From a checkpoint of a small transformer trained on Wikipedia: MLP 1024 SwiGLU.
Each number is 500 + 40 x the weight over its row's rms, rounded and kept within 0 to 999. Layers, rows and columns count from 0. Numbers have three digits each. The size before them is the row's rms in percent of the matrix's.

# layer 2 attention output, 512x512, rms 0.114, rows 263-476, columns 384-447
105:494506547619486467489553477510464559517525548601509537449548438466534522545523527508512545503499495502477456543540598485439523477566471468467489441539489525457454545596580519526411515501502477
102:489469519548530434489386459490492548481500482491499454607459510496542516494484399548487520488509582530509420501513511513443436486525533515533523520510562529508475482533589479547478538498458476
104:544545471491485487515491447499473485501476531486502574599489519440478487440539499472502488560528471552487573454537423459513452525448534477531505502553448513466471510467500507478494521486502503
097:494521523465439556526550491455450474540495434565432483519496521545464488487515432484509578469501519477536516558449518490565526461564518513429506493508525516528487461491517535473541576424540551
094:488505511471530474499506512498515555520517541472409549484462475508459532539507458484493436540549497475560470521516462549471561575530517500489438583513504516534504399401430556443505455480527447
105:457586485522528511466410540539568392505513564445556477488477494562498518506491508518513527496401494470531431535518526555492505531470546521465505493525497521475437565507411548459528435485507491
098:475523519418433492515475535567462479523455535554415487496578535484472495556445533481508429578473488475519520482516519498577476470468571540542551444506464562490524513484545462531527514484507444
094:542523477500474541515497538543477500509530579479562476550531470494518522503503485542495515458535490489455490477606476492501521528558447549528564470473471570493476456541463472511515461483448451
099:435489538470509515505447454462532460390407485484562416517511504501512412537512516443456536520508459535529475479601487509524471572540511395526547535493498505406464447498483473472571550552469507
100:514413512505448563542544437461548441498448518498580542497489516469539490442466532477497509578528519520480502446478504571446451490458476469464490502452530469529475521514462532490498454460560586
096:538557453510524501553565476558550497493576566483494531457455470522490449521528523536475469429484492512531429474521501478497486468446506528466558508492492435512531470480533594537490467536520565
098:569486491524436560515542501499561606475502505638514495460462554511571430454491554486514480541552511525542465512509550513505480460472547500536487504490486530537554487471443514443521521482509438
097:497493590519461579432550452456447473469466535523495457490496547510441430450512488540487520482583468476443525543439504463391486405521484523477495478541539543469520573500563556494559546593472511
102:484482574459511539561426458527504478544515521533492528472492594540506484500524584529509485454476455450506444483474603630501474520466567573550450450473539483467466486540451509501416491425482476
103:475462459526510464466460545520440506467433537527556465488492494479476481547518544502452554537439490503529551551507469517531475480448544505577459517572474503485438526540483465573554541465565521
109:506552545414511538507568489518544500467534504476470497558532424526533500458502471461450484574468423495502518529525396587533475471406502583546508470538493458549489514520516493441477495488530499
103:529500516473494511524486481474479526551504540490481534502515504513520403489415480486425528487476445507459472499531481509542431494491482468531506551472533462488516592557528506532435468536568467
094:535505451485499454517546533523544462476462440566544425411484472515525479500534544516452463468522556494471544526523453524485590430515543526544552486491538500553590514486559553449506483453496464
101:460522464524524513527543418491498525529484510518536489579477561523478419436444474468475479520491537475471547496532506561459501536612535477467544421499478518497485464538492518483560441432442489
098:496419477545482486471524447540480517523443526594440467497511450524504498519454473543495509476487529489578521511474415550478528482591476472471497491542466552518479523421519453501557482513536495
099:500483497546499482548501506453542553497448532495449568520512466530526491450483488524527517511522404476533523465530440485538527454494473428423511499553498479499541437546538542470480458448559514
102:404522472576529471420408529500518429522522518507444486498474522448509562446445483485462478529459543452482546539648554445523515588472405507492517514552469499368543482507457488540523464555504520
104:466557484452432434513526514493468543521449545470484488469501570427454469528464531550517482487588449447393508439553471516418477462519502549568488491525517480535533512551498499405514418526513494
097:474501461464505498494549501489505418505496451534486478472522517566480503499496488460531473484475499559555478484565408497518502513473445467530557567450564581449523542481449492503500490583414476
104:506532455559516588590540465533458568473513473590487482508522490455507446448454478501552516525493449533536592445498481430462526479463489489562484516526468536464576486487520497540499545539502471
103:553541586501437486512499511496429521524582467483567519497495486547527456487469420491478542491517531553505508463514569522445457448452532547458481483481528493548512518451545480515488592553552513
099:482477580524493430495542478551500462514503507473561470584443432539460508466468431460449492476447537530514481455507511485449607485527558461502514455527462503503469410491535510418394526499484524
101:527471576467537449461414528483500543472470546497529492447480542529494458513459567485470549588544481534562543463534515532494486510483500479578567461444510531584502469465536544477487453429595417
099:614409508486477499536571464562505527517430513569467556453576460470506457516539451532469562515349487548451492508587519435504524559489465425376452498465502522444516491451571578503479528503485448
101:546501457601502449529614515461516588480453471584442512543446497522471577471504584485448518564533464565477484441506457529517487499466431425454538492575560524454565535462539477508540484487509473
096:455495401558443489438490450490463488561446540512481448484467566535481524554473590520496449523557475506398595438489430452479555527571515490582488572531481471602545509441520512532480518556526544
100:464615459538520389443506445445463499561482518534539455505399496409479574482484515565498472552449502576549503472522463484479507533494626545447605504468443560502499505497402509512545509524523531
098:488437452586455527496520534566433459520503471497469460517478433522487455534496483518517451491534532486493504563512418499510528438562542491571520525489496526492522496492509501468509481450474613
099:519480432611440590476434487502522495539498568512514541511461510490471495484570564534553539488452502441453486470531534515448456500451465543525436474509425449574478508548524468506430509422493488
105:526479471501355465509491471506485498484397542469518463508525541473435512468465561446499474556580519464407489478485500535494476603503466505444503440482507548496496467612494552565515535497542445
098:450478591494432487526504450514427512482483486557458535529507468503541498492515540464469478505529512550564524554414475491457467480517516536513534572516511552520505496488488541508470450558523602
166:459493528551499507499470508485429464492472513567488428572504457452491463496480485561463490473474480562564453482500469507471489547473477479495535496540533502410495532486554524507475479515499505
093:478520501457438539462408477544452488579528567434477482555589503516508455508449519485537495523512468455479538513467590490499500540562506507555561459517524493557502593562530490553528543549531518
102:527596462583573592515469482543501505479441485441444411572438494426529587522497523541464541576519410481546509468469507518467547538528553459417538562492546473467594541435472527527549466436529495
106:505558475525453533495522449466456549432470555496472443470532500569530546440498541442456466512503524488502468480444493545519548559538441458494474510449498529496482516499409510440499592506525488
104:452512485454463559530495543463528558458544431523524512519540414489532481479506517527454555486489459574423468452500542471527480509513442379498469504481496511477572525476428533549498522508537435
100:462438433562513540515498588549499483551575497448461530527496477479557553548565551498504456444528459506574411470451473457559515503504477464535492555490447486524461537518388503548529511460505509
097:499465472524576455465469502489489521491494420554473486506520515488488459524520527479485626608550510575504516467465489526585473465474536487470543529441513495538541465468536547559457507537392451
100:475429606495536521532498490487483507451456536547406500416469530419485498496478520492535467505514419525523600487586539501544535540488480478502530532480549574404501535536515489499498552502514538
101:491469502518543511521455476444494581529548451541477610477462570560507490506523500456482510480506506470522512490484546555428552519502516530557430433557542487603523590573488499537516519580522492
098:530557456441470545479533489530512540544428563507442539567534444519517506552498527578521530499480523458492506477475523508471546461444450528536472570570419434481461508522530511460482470555465548
102:447519479496462544555479500453484531467415570540455488593503478479543450514470537485545454582551397568524576468529457540452478599433554426535463489467380480462552482546416511484515510477521500
104:460429488487478464496524529505546553444523532439543493550559484474456461445421463478454554554455473481524517459488597449514479525412512458516458510531521520448574500457558439519513504374535471
099:496474494491515479515502476540518552456454521482595555457438459560534454508580498557571508484540427492481467575565513555434565514531477470509514501605450501494451444519630506516505449481462528
101:517465513486462508425512475408534480500423491558527491599469437472453496494514475498543521590433439566523468467466490519580522527495521520527446487511540478479522462515430574556489448468462481
102:454554534545502485505502504533547608505473573538472525608470483434533479596530582514459537516464494483523446512501510470526485504508530506469562501499474511509453480498481516506469466476540525
103:513498469461634538450527508423589564491503478506487525455496400482515459522534510542515588464408571475492538487499535511461424482464493528507518486554565513546554482577454525561523471432484594
097:514432528483509462489525556502595497510487462492493549442461538539539499458442475539553488429428504473429480514481537561509472468459535491596519485505562543544443554489493542609523589471449417
099:537559416557431546468515524467511539501565469517486556500487519530484529456569400552528472478492516571525563522475492522516517494478515559511480579546477530435521476465499448469491450446492502
099:498474506436518507512532461481525407515431486491473552554568480475448486573525466494462527554525495462503517473496445532525528509564487512415508492491510514493494425494582525570512517538512491
103:453477497525561522445566463470498406532488508405463469515498511567413491522469468493499476472534518469501535487635529538486559519446474433549534582555485565567441507516551522490469503522430466
096:458583503508400496457526525590470393430458457501577448453532507383539523504505491461499455507543481555464568555495520513447474481548480486552493561514506466467515608517490503533471536517473479
097:507395498497535563532536466500508493498469512457492418501512516464490526573496549519603492550617536520501485436496576585489525499519499548494545403508608446548520556543562410520491472555512501
093:493446469540573439520474465473546544489504482477558496515533474439487526458532546514546535482482472545526487588450465507481533499539483533574470516488475495553435485559474518521469498436504510
094:441439476470486505534545514488487514448531478464544553545540501387502473532512447470581566557421519540564510439573485477448551411504486553467466562535554471559502513467533515551569413462478527
096:525505525484543547481543478584458501527473495523490528507492553418439478581541588433585486448543552494585530476527430507492560496474474470534465546440521519522446532511584520405455484546558547
106:451420505485506488449488426467464397521437446429506498510476511531464573487543521502547436490539432573503533488483509526578578553554562542491516500536469431494469450560426511524551401501430496
105:572572535444443502542508468480469520566498453531526559512463535462504551408521546518467474495495489559559427469505478484508544480511463480469459528505488522502444526458467521566523561569481450
094:577474510500501490520491500478538542476459466545461540532483476517436530595573504483507486508507433532457454456524457503435501511592440520460544402548461518477526471516532548548554436546604513
092:456546444568520545556489536532484528518552526484506495583543477519591508531521543461505518468576509511511434421481534520464537474521523491449540491494501421446427615600478505504565555522499529
105:512507437421527435520536574505468495430481572493536453468480460477524503502503430469465528500618493475466589554515519458537472514487441565544539548480445515503541469531566486453521441547491479
100:545596468546471504455590511487482562454502526562545483420481528541533478525501523472522495551597435468529476480526498441486540445485475495508506455483523525436450499539465477419541555474472449
097:521439433589470471536516528495514503494533510505470469522545556533517499548466506478491524424530497394492511514480464435601536453543446553530499523409572468532487490432670535574509516561500506
096:500476476643531491535491521553467510545519460503463426439548553544510546610528537479472495438496555519519498557472485449533473489549460528577548503429461554468530529579484482446498506527469479
102:494520467539481499503445512530519490487565517531529622518494455541485435490518553498447494530535597497490575528475495457503518515440520493512560532468531562503452563509531505417558508527501512
099:627493421502492528487505429579565516513465495554474519495494538453465497479548536549517463563501485577396435490470447498511408494469589510539547487545478485494528519415523539492530493415538442
093:536458444566559477513496564487550487524573427572455519465552567503550498556456545539512612513420470545535510481505569429553517366463447515452463451522520504434510469456565478500470572432468474
094:484454392478466474465512466469561507530470507464492553543522561508467492566560461525503448527576518552404508499525484533552516495572462451488519438498520440587557511499523507495445478453487434
103:604445537566449544475523500452464482506594517406530511466488442486503419484570420502464425484506477533527410435532551514434540479487460569496401495483556520467546564561496607488460480471479504
102:544533576487455539489542526577479454506449458434512437530521490557541491496501463472501506454574520489492575555581564534457490471469557548450531534538542556557490545522534492481455547433461513
106:505479619579478458518411465490462505519484491429545454445502528485566453486422516515533438495572497544535524565506534590484514509486542544506538493448474467572553575497608506459479572414525485
097:513477477508512488489477439512533493560536470543461433483467507548471490485505483454495540633546426535456527461576437483470542500495482465540470443496472409514571481483501443518557561509479487
101:480587501544561538513475510534387526500519514458486454439479508475544591513503508464445445491477544491531562463467506528491480562498541525490478504433537538470501491414473551458501489481524462
101:478524456489463543530463423486443436511543479507510340398533482473557572530510504533415491600551533527486488505534501506443455465526482501487521464525574519529564493506460510476562487497469548
099:461480422472494508513516450531479513440503435527485555511527535468510491634516544430498467513489502494487549478570520477486523471514456494579537476517483496385539455538521487474468495469460511
101:480464463511555582525448509536538500466437475530517477609509504504481445514573476560467528487545499571532562528520491452457485496497492468456538469475506519431499533515524466468516489479516477
100:539508486496521521498534503525509501466462494555482440537463436557466422505499410566540447563534518516537500499468434464498549557521559481528477531561424558452531494521502484422474474489453452
101:498528483508460539473435522442494508461519508483456532527511497591547530475500542532548533473464437554473538445462441502544526489531527578454581410534505490507483531454564514558562563487497500
100:483532562472521464515414427563531477502534444449521490460508518417498463446444456469489576582513560417538506482445494475465458499534534573496506456495502499509472483509547477505437536504523595
104:523565592494475482505540540528498459493515494390524502447487452451556451424551471515459493455498513547494496459477578597443487371525508532492617515535502383471591465535529524444529385565471569
103:512419471529535486532506437537512534468502546531520504485572464486521479469483490488524488469543489468508502465530502436481515456442510531544465485460469491459514604591545460445547549504489515
097:469513562505434514524426499528481491483503464517445571493505415440428526552510500528570562527456526468576582558411510512438509519534583534547473470445483496482463484484408556432478547492419477
098:493492448510470515463505547467594493569571417511491538445483542613430547468437531530534520457473519498493515527459458472544492413543441489445470534489463518429524430494521483549520547529542491
094:504439523527471524471441500489508544477509439469491458565469430506529533462508519502413537470552471467458509518453493501533474446513500489388488490526517537484525460475468499600569503515524523
096:481558486512437470522587537512535466475512456492506563479549493541493553459460469423460514472462503539458540562508473470471476591480485513469493465587484587510524502586488553486507483487453415
095:466490584593532525559547419550493482566542494528427561490432562502464455431456458515518479610529523515488525465496501494549478477498470581570532534536475541545541568457571521522533474547481517
092:525601548530566527458487505566477552540498605486453474537488571379559490369481517555475488484496521480496531515498528492474527506435472465494522492465560546541488495507403461465490551488472489
100:467462516491526507519521506523548498524508548454500512448508548525392505509474489515485487516576492587507539484464517471530476435508571453518534484523580509455511550542545482450560493561480474
094:468485540497497435544530501470538532457420540482514634531491399504495530481516566519398596572434532484541465512532506499568534587479563437497460488532525481568466487450473505516547487398505504
099:509474480497532553483497432534434490518523567478490439476548469465525505565540600519519448452418540563505506530471526487467494505516513463458529525558444488511505493471558411445533508472467516
090:437551514468522480536517485485535508471533452542474525433429479497501642563387552473531465481500518529557503453499489434589489504475510506491496517487516562497468535447507453484439524447475476
100:557537543502449510532459464483493449567501528477480481505528466500560611455508534466524549487503541498503564488562478498424539453454523457523452481514511510538523453549537512536545500417473502
093:485455542529443464493473486470502571497501503500562488550506431500453552475486402499486591444512457534492484562492478502529423522458534532528553489480472523453534451531497440499523470497505518
103:412479449556583527520548543540507506444414526502534444496565455539551368552450463500541516436532514483561546527485500513637404498519495518499524433408505455457488545513545489461488483558508511
101:563519454615506462492577540426480584500441527496490542465502504463497471447480578475454496475480499569523519512504493573444479500562528439530534573544473514533552527452538483490494589425569457
103:515554560517520406452456560426516522493520579464460525477526432460503562441485467585474555494555465530516539521548578447544475469460516474498544504492527544559485543505464546486533568460504489
105:458522476459488526553515523535492508517639474500449567460429488483478514519502570479566479550508468429513504427476452491535456460511399540591471488471470475499465468499509517499517478517527515
099:379503478564480480552493512495553445516570600455485497545480523514510496485404580477490436507458562510457472424466481496599473554459524494585420503470521471537506468454534515490546444516604520
105:551552519441426503441479447518609564479545498505487486431507457396590490437442569436543473498524411482473544531534595583467483562459497494534578462540516474556504426494577520461497501501535485
096:435454510422395505504517536486499552524439507477575554559474476587451509500495507448486495502534566419466507508528507516540508533485476505503543497535552499507494435489482527519529512513450521
101:556492543430460489481542505578494495486505474567525471521486517422549506483520506506517481520471509480558551509433588518467474458529448540483496406480440473559417589519453473462477480447450452
102:505463550607522439488581470483595447565478493457493482469396487559519551480480567465480507544572591495504433491429481538581489503518465550458521510485496551469510591450487431512493526539512379
097:412527496510492486476558472485492449490436495424409560513507450534538492533494505511557501504525439481491515516492465456440495524442486531507519482548445575483446516485517494479558489432407512
098:534520463529512443471498552509460457453451487473518565523607439517500464488581462535454508466454479506476425503543501531460483509498425555496534523482431502519528484538495555481448503449414503
108:495515503531409522522484429487535506440443528392452485500445530486523471480490630480543454514543537481502476426461502540497583484550410451458526443483525390571454526523420469496516515507533558
105:490486524444464418428466533438506486547529466482527463523491489555496465497482467399492491593587487495460466448448528520502443494519500425598462458484576476565460546512497441573535493556483414
095:439560425571558600462443492438479541506527509443483566489489432437536550504548489501508571532389522504416487456520459431472540543502513465399485578493426507506453452545466480456485501500379573
106:440442571516524536489611507430514488549481448539553510419501460517590415476460555491532483416558510454531497531521490522560479504456485462485502570496502472475526495461450526481476528448531586
101:521524469470493502438555437495466557456541536540475432556427482520559439493534516452536453567475499402461516474512508455540500572507517541509523554490495517553448523466494582460499511516534491
100:460479483483527473493549492452535477505541599550471523584465532565547488555461402562445476539518592545586552470522522517428487479511495457491420459530566537549446526545515463487462432454482507
100:471455526539511510534553523432487490546524545530547466526395521443499529473534486572498560506587601441548569523504470533514499527528488482478452426454500547471450552495459497497490538436493483
107:565578461479499432413457481531458425478508512460452427512571528505483392547463564461549507572447418515448419493558570528521481532501487482547572476503492435494456477460526553515452525462494433
092:492384459465467522590577522449482437570480476455533503518557490520491458527561492537442469511539520512514576477499474518507499583504449546503497545473539500539524498473489488565568499436489510
096:548590462521539524447541594455515545489596498457437437488469528490529500448453524534463439413511449477580529503502496486451591464523497477468458453535531513506485498512411531407561456489496551
102:436468517535569511562432508576575501490473555528560449483545445491495474558514526496489543528529468459524601487482546541522454533477551469440431502457567531439425464536451557527463412507429533
101:548545555492470495470504538464500462474480476465457479479461509517479521474467536534458557549533464522568561528485516422506523534552472455535467521476517492451470426451461559481521516533495512
098:471451464488529474456552429466480496502514497522422478469484581395560442494454570539496451524492506506417613478492400440550479491541534492505509503473477488618521540473508457505516512526507472
105:400497480556462465498489416433469563565522486516429512451521500491504419448446495561501436467482542395429463502518509493501519554520464481531428424449494464414514466478534553470499477527496500
095:565379535609529533502496467551573546447541498510496563450460543456517434484508509479537462348492422537483490517487565499491519399460471535523515470496589486583534510512531530496499519472467512
095:513422464539513569455421488501445519544476422458484454488480561531505480540587453482551454534569475452501452517525422545508481577477483448495428521551509476505495410445495460449456457479464474
092:555487544400507494488495471603555468398435427522500537464494439506550536599403478521566524486490371511488569444490455465568434521481604463430483468559479518555498509566515582460480456436490482
097:577549445496492506530481444520521508482502447522413414510528421445497528556444414509423579485485494533470518491434538518485529559503516491513544548535464547470454471464596457472446516521448529
107:520497513441467513469436537539543478470471519543495448583548503508448532529520577537443495491481506571542448615522555499420516540501430472493582453559508536527543448601483452545455510505519458
098:503516530537526528551507505527523408541503492480533495497521456481431595435489499564525487455385450496486520555525487547489497539436420421453547529502508526454446514561485538554493481541549553
102:467502502493375521558491485464497556495412546425433467407529501541556493450552487460498450424512465472537470519510498545484634494497441538448497415430432462536524460575423504452457516462498478
093:441506507523523542509514504494524503460575482452490448521514442483495491483541464532514580524518552495497461479536521422448420554491402548516499475475435539481567512435494570425485604507539433
104:528485509466494487482489486543530529526515471566490509566434471523505431450500501580480513534481476438574473486487491439463487459499449449420484485496458492509553486380452498444495467522536428
101:524556417470473515555494501518542488452542547504491450576492536455533460480543517551540570430469512529489489411512459476448517546548432480489577425516503466461437454483482469436545493445511442
101:495519396572499534507505451497541451501505486536458432493579503492617506502437534433544469538464563545420520434549462487535493476577526505582567417489558510449462503569545545527471557426474476
099:481515539503560495484492564462489519529556597525487556512482573503530563474435565516475466415551522531482460494480503482501459533579468514515612477523502472514600520550435508530474480513500531
099:477521457518493493416489531471479518518513554471541488533524524570495527486506477507475387470498494450474493546482521464468543493571573530505551460555516482463481441470537481453529460540485481
108:439566466457513420496545473543439518481565514472598511448507585517511585515520457471529528493472556488506579461454613522508580542488481486494454471482476496483455542500527475475477496554468463
100:519514556465493463471468430566506550555455465452498456450563530466531574559521522483462488483467498520469553494493482589553485556425465430546446558522489489498550514468449483496519579561467509
100:618469502468402586546536527460490505520457491517405479506549444447432515465489549502448515415438512464543516502540442440461541483487488458525517563512497535535553435568524481436467495442557538
100:589469457483515530448527569531496548526511546546440427504494496547466523529494490484530486536526483486562483541480474471508482478513520506475515533530545523525504563511585537425568465492496467
097:443523468453580412492493511572437474494464482526608466558497496510502541503489483548517561532397538517510485466481466445531491453515494511473525453471534546500471544479492493552497494532400536
101:567560470546520528463509512472549556526491558505444565508481539537420493528472487459546528545465526457419507422455551472568508498492486530533476537585448577493514564527463526499502522522518521
100:438492485516519514531514483470450469514519529569509429575452471489484468480434473545451517492516550454482518466500530453491483542500441472546555583449418534474517485564417413555546581403452474
095:460447517544547480493524515541454502422489508380502526494485467541509495493485461522509457463558465448571613558506496496588507481488545501475522450568486511495526544470523493534497484558472516
100:451484498530511520489499550474484500537501458540479474469536495518365487572553510469462445519575527516463519528532472508507399459534504532532521495505526487441563500424583515450529492441518495
101:543496484438487483528568509555506508519470585484515489507485475480425548454531501445490584520513456538545479481533514399490548470500465492489501563508447459515468498427478519505556502510510505
097:454485522438454517427462550483457529537463502444452453428518502533492505515490533544478507468536466452482549510460509431453563513512473451402540415468490517455511466450535487551528529532509443
095:505478454490472464513489474502535500508504509532544478494534386489440555455570534476532465559481610459458490509521449471524532584492495505475498539490492529494472462464491487568487487448503596
098:541461450452483475521488547433487547537538540488499513505472533456490389498426520504482515479527567521565530492455506476571495493391436446608445488478457523483476481536414488505534575513520449
094:528461551501475490476484491528575430529479509521565430537483460532526486497452511485490474522541551529538500504494458573433552479498526546503521429533448487404494438471482530468443476445413562
101:470445487519503518581469439517504547493413508529594489509490497484556492544537528484484496513432467524524568504582546532480471539524509483523535452494461472531567507566456436505548547454480506
099:518507525397519463470477561532459481597521457545494463549496494502466543376429545536458473490544517507495500512442400512449474507503610548497468506483482528469550542472502454535531507476604523
102:520505455503478478489410432456577464492565516493542539461436544503525569444542583473482515537540511515521431475512465565523416439469478476551455567579506560521542415485435488486441476441450444
101:473488413470526462472550474503505552496496565546542556496456425572500536575464514472408478489439460444542465549425439507463441521513440472516510493446378536438541521470417466489454503507467468
105:479461504515534446489467539542519542479501520436542531435490432408541492493470553549543543475520477465496445556524525504551466544445495489525494523556514498501518569482500525510484469511532443
102:525529547516438468512469559477496561506431428502533516480558494538587498439556533490448550481513468502488519482544496500459542502540423462467437518486546423548492480451483518491463524531460479
108:518528466516499513472460559544509572461485489484419455522537444512489510477531543419506496502493529501559515508474423422467496572523478480412512590436407517404530511587509555544499524598548472
100:547480438574457481535449449495532566532510515530445536568501462506548576564465518526444566410438487493520437499453583514498544484531531447551536497541496452546497532503543504484483577425465427
101:501474514459542446462471495483443474530395521429408446547535527555514494496568490537612497489499500499547452554522475509522427519473559479519495501498441464495470525563449527535507569449497488
101:566414465483545591471404503531537486522478532481447458483424494505568503549483494471470514462461484502562517457528476434505511459555438421440486460448476505474475544536423486466529529557504507
092:444379512475482545608504480523542453525574397484511486491498539549473554539480517544461477480480480514454488467518575464533517509534500450497409387442535450541476503471440444559503473440463418
107:532486525630541495529487546446484478533519494402550464553551558491543492506502449497483517397537503454488513471538509417445557615479507452531499553433538427541511484474596505437502582605523444
097:465563525533578415531529464469459462530507574632514493535563536455487481480468563577485460491463539528528527486513545470508514519490539429482516519428518513502495501481506446555477559571514456
099:529403481587562432548494490493532555478442471500480606428516456438469463525531517469531502499482546504543507454540518498493499561536468505556474543571473599555549489497494410501445524414557465
099:547538507444514572460443512504420527486481516543577412522532515489456548531522445560605483507449459531505509531515431543525538520525519526445493460517489526461412613524522489506494509537559484
100:529517561452450510537512458494481501502500527454543535432505525431569641469517462487462531561512473468510522475483506497497453491455504558539459550453457455503481520496552524556477519516538502
101:552518457466496475470515519465532491437402525473493496511457455538499474529453575551475542516458486538503522523570549505486449529432492477515492519519400425524558506536502484400598470389531362
099:491481488473504532470526505578454554478552419592463541445473497544451461420624551584496472501512532543564537501520420513518431478496548532578549588492505528543506549388536499474541553509556522
090:448472492522535581476515457460490460416525449500464480480468446548466534523484491466532539499484494542502440501535516459503421503488472504440440453540591508521470588506540427432489459542485492
096:525488560509469550516528493546563509457456496470459587482485496470607558538558463475538483502487459553569514552558591508515435490462528533487523500553544460460492613516474530478589428475532580
108:362504427461482523538463481470448492548483498467508486535450560472517469516516410490547481449497541471536581512502583560539537539428465473556456468522516437465542502529499493539440516544465491
103:534505427584525553496469483481495495517492528492561495565503489548471482478548555422509560533466546482526499530472509571529512516488448514536497489538484488519454432469396469526583495462495492
100:511583502476535435459533457485455539494568522554473515433493514488510455446482496552478443497519464475443458449456472518499442538526546504482582504523493492537524488411464473570474534538575514
111:538536429469498466493558550499473494595455542506511456478561439514551489512491471488506521535548507448439490522531470472572392502479496558454491465531520483470617522597477479523440550461449452
104:403486500555502478413545446623517458511561485531500548548392439490451535516442522469460474543486429483473542512539457488493459550543558553633533416546455568464475567392506521537516511497501504
103:491419483522513412520524510443529532499490507537490441474571494508508440540553503459543428476536542533467507461516485529504532542543516491475398483463451553485465552568558482476509428484437534
097:484469485516496458554508522514461463479565464555533569509512553456550488461607545551483541593455456461484507492513526549459482468498520411645505501539535480563419499546508522555508489497489502
109:509555548482527533499472465437577601493498499474485493476451514589505537527458422546597511484506476502442574476455573452482499498437472450519471456468545456534423502583538510478568418481517538
103:521416468514595467491555507563446498437496555539414477411504578405542513507486528490530471538484502486556475497554521451509503472467527490530566539455524489478462534424487540418510463512435531
101:575497464487489521486526431463476516521503537470552485446540476423542571498535531462488480517543539510469468505515384475543432512513504544556489496498467528485476481579522510520443401508519515
094:448462462510502492465509381566583503509421523426461553475472419498481486499446546509508497422478460451446435527464533499521490557477526508588485517574478533465552446550510538545398428530537510
101:512584520449438589474455562500466528492540424442505477542518482514532520545542453489511491420509419533583548505505537489516508568496529459461504484461521434479412471434522515427468471490525476
101:437488570570486449485482491446481452483432494491480518443485479503547536472533521496517482494501489532480513501504508473541474530559564492466478518437520554515591492515536465589499496542571486
101:338561462524532464454517497491464556459460483496526487449471489454479490554464556448513461493574483426481548477522462528500503533499434511498481498480449411510518454454502486414534483488358493
099:538539591515446481460519559523546514523460488468531492508529487602538637538463430486453530472537489509496498550470530474457478408496469430506474489464609565464542508545500535501451472476435444
100:443491525452454455410455539510457525434487491491486537489507522479548439489486516535525504502488480548526454523549499481510431591451542500532506551534504472505455554505499498523492590441534405
104:516474471579493513509501519468525480530453563426429534472488521467523496553457542490495479441493505590492445513435561552468515500485540538441486511523522455512523458609532555502436539526449496
104:498578556456490559469503488571478504476532573405556509446501515517494551562397589432470508567518500416488466477460532484551547467520540478492491529492471461482524465442528535493487565560526490
099:505490500566504474527453472501487527455518479492494514446548540558459512519447509469515473484448482593437566513518543478504504567567565423499441451489540473484502498457488443514424480531521422
104:514525506497419466505556503472569401561545399475508534464471448512525493497481475530520564527498498491506473431539476492564455509506519551482377446519534439488444538448414558458485493506515490
096:505443511536571509524523513478559543560499520550545451627527462473455425481543525538418550539476534465488459496443459512469458504459392469561477462419586550490504502540449422515507512592417495
094:521505559505457441448479535462481480453494499460466528548573462495466521522526482467543523476450507600512535534466463551501509455494449544461456505498484497527545411520503459521490482449460505
094:522500461462563489503475545483507539450487514532441547421466516547442524497551482569483566482474492556502441525517530490542454483503560580513592577493569502532564565416536516585523474475473505
105:526480454585481510442441400482599499471537514437531442555489539444540552438489465471595459539522565541478553413466577500540471593497499566475512481549499497598481457506549503464475479467611488
097:523464488504566560447504586551514521510473550533550503525479494462486520537480445467554515452536498496505445490487514443597511419506467474517462428499591506505417481485478522609439468471517467
102:553500463561555471496405537434490484521499471560492545532499377503565517487505444475466481465435537482560547443500526499535489517527530483480486578486478443434514436445453514520466552438434441
102:412518432479512533486560489508440581527425499486573456453538422538451551519510497535543506458476552483501527462450526480481513549492407493508462523499481499495509456537423471496548495494380478
096:500467454499575467468531484503468551492553398490509492534505472519523488424530508508558477544404498519507524512463509438488518430462435518536485517506498502486413533487540460508510469510476560
090:462467526483497428520501507488467611498581494501491485614506529440552424525512492542512531509517528539536507550484489583520503459394523483485517472511518549482482541468527483555561499495507552
098:506501514457544537544486562517551484511473543516525559494431488504501550518480482483521500532541532494519515538485474536495489469596564530516536521534531546510557533544496494522530436516457438
099:453501497468487494427558547472514592489536504549466482542458531524502396432584519538467523492490496495442533496498529476523554576517549507602535551467524520525509486485564523497489483472547536
101:558463509453456518466527480478491529523521460422477559488467536497391528506478494466469498500484500504413472470474479594515524505459541433563577547507521502515473480528601512523448554411425489
097:471466492655573526518548431406426512548525468491509467515532541551443493579519474495529415487471505535529502583435481496486499470484460471430570487528522577454487519502558485527553397630461547
096:572506510556473415563507494461451479431567587565513398500490463509562471540501488544556505623544543459399451488490508438460491457530457467617472494484442413542421450489513461569521448476510613
098:450459491514509553522470487501447408434533523523513399453531421497529465414505495461459476588520493512511570496487480489421482495484532494473563524466541476497483510486485504458542489523431425
098:473438543514471521456544521473521476516427451517540482541487522498543472511451523542492476524513515526464459442450469478510473481509471520472505483456594480584487570487449527462551526467553496
107:531510500479568514489594529492486392497471489544431427528516489478447627531484486509447501508473461524478500553513541384533562490491533476455501468534474506440481482543466508510507477507477458
099:519515505528475511504558449511532456566452450516504476495521561467529402497443600474460530521464510532504455471579490472543487461494470515610501563491493576505584480536464538468555517417554500
103:559507585533457410509368473526466529493530549438500580413574510524462564524461544439478492411568554552540592540449517447517558470499513442525468459463457518499545514482495492425527510491493512
096:508498452607546544492526503516423491423560593441480487531527560404478484515541443498511496472540533525513485473481432516450484438526518532544470456487526538529443469455434469501441575472444502
094:437528517484510504472549531541481499408528536516517486588539557533540583565434482531551496499535475444499539545578501480537478504552507490503488455548516510431529516490403451459518437536496453
098:440473458525483435501504533473455517533444406521531600422464533522519491495508423526516495502540446492533527550466440474485555574540473532426512498484548506449440466561498513568521505490450461
104:467467474599511539533525501475491579509446527513491544414525500485436467506470505522575527494524446525511511534549454524473486534568485494428459459449428473519525512498499527460442487482520439
121:469516495572540501517469490504483434504536469552451520466530575426455549493492566463584558483559497537589462469469526536497473472506492518497454465466522452451489538483539485486493465544508523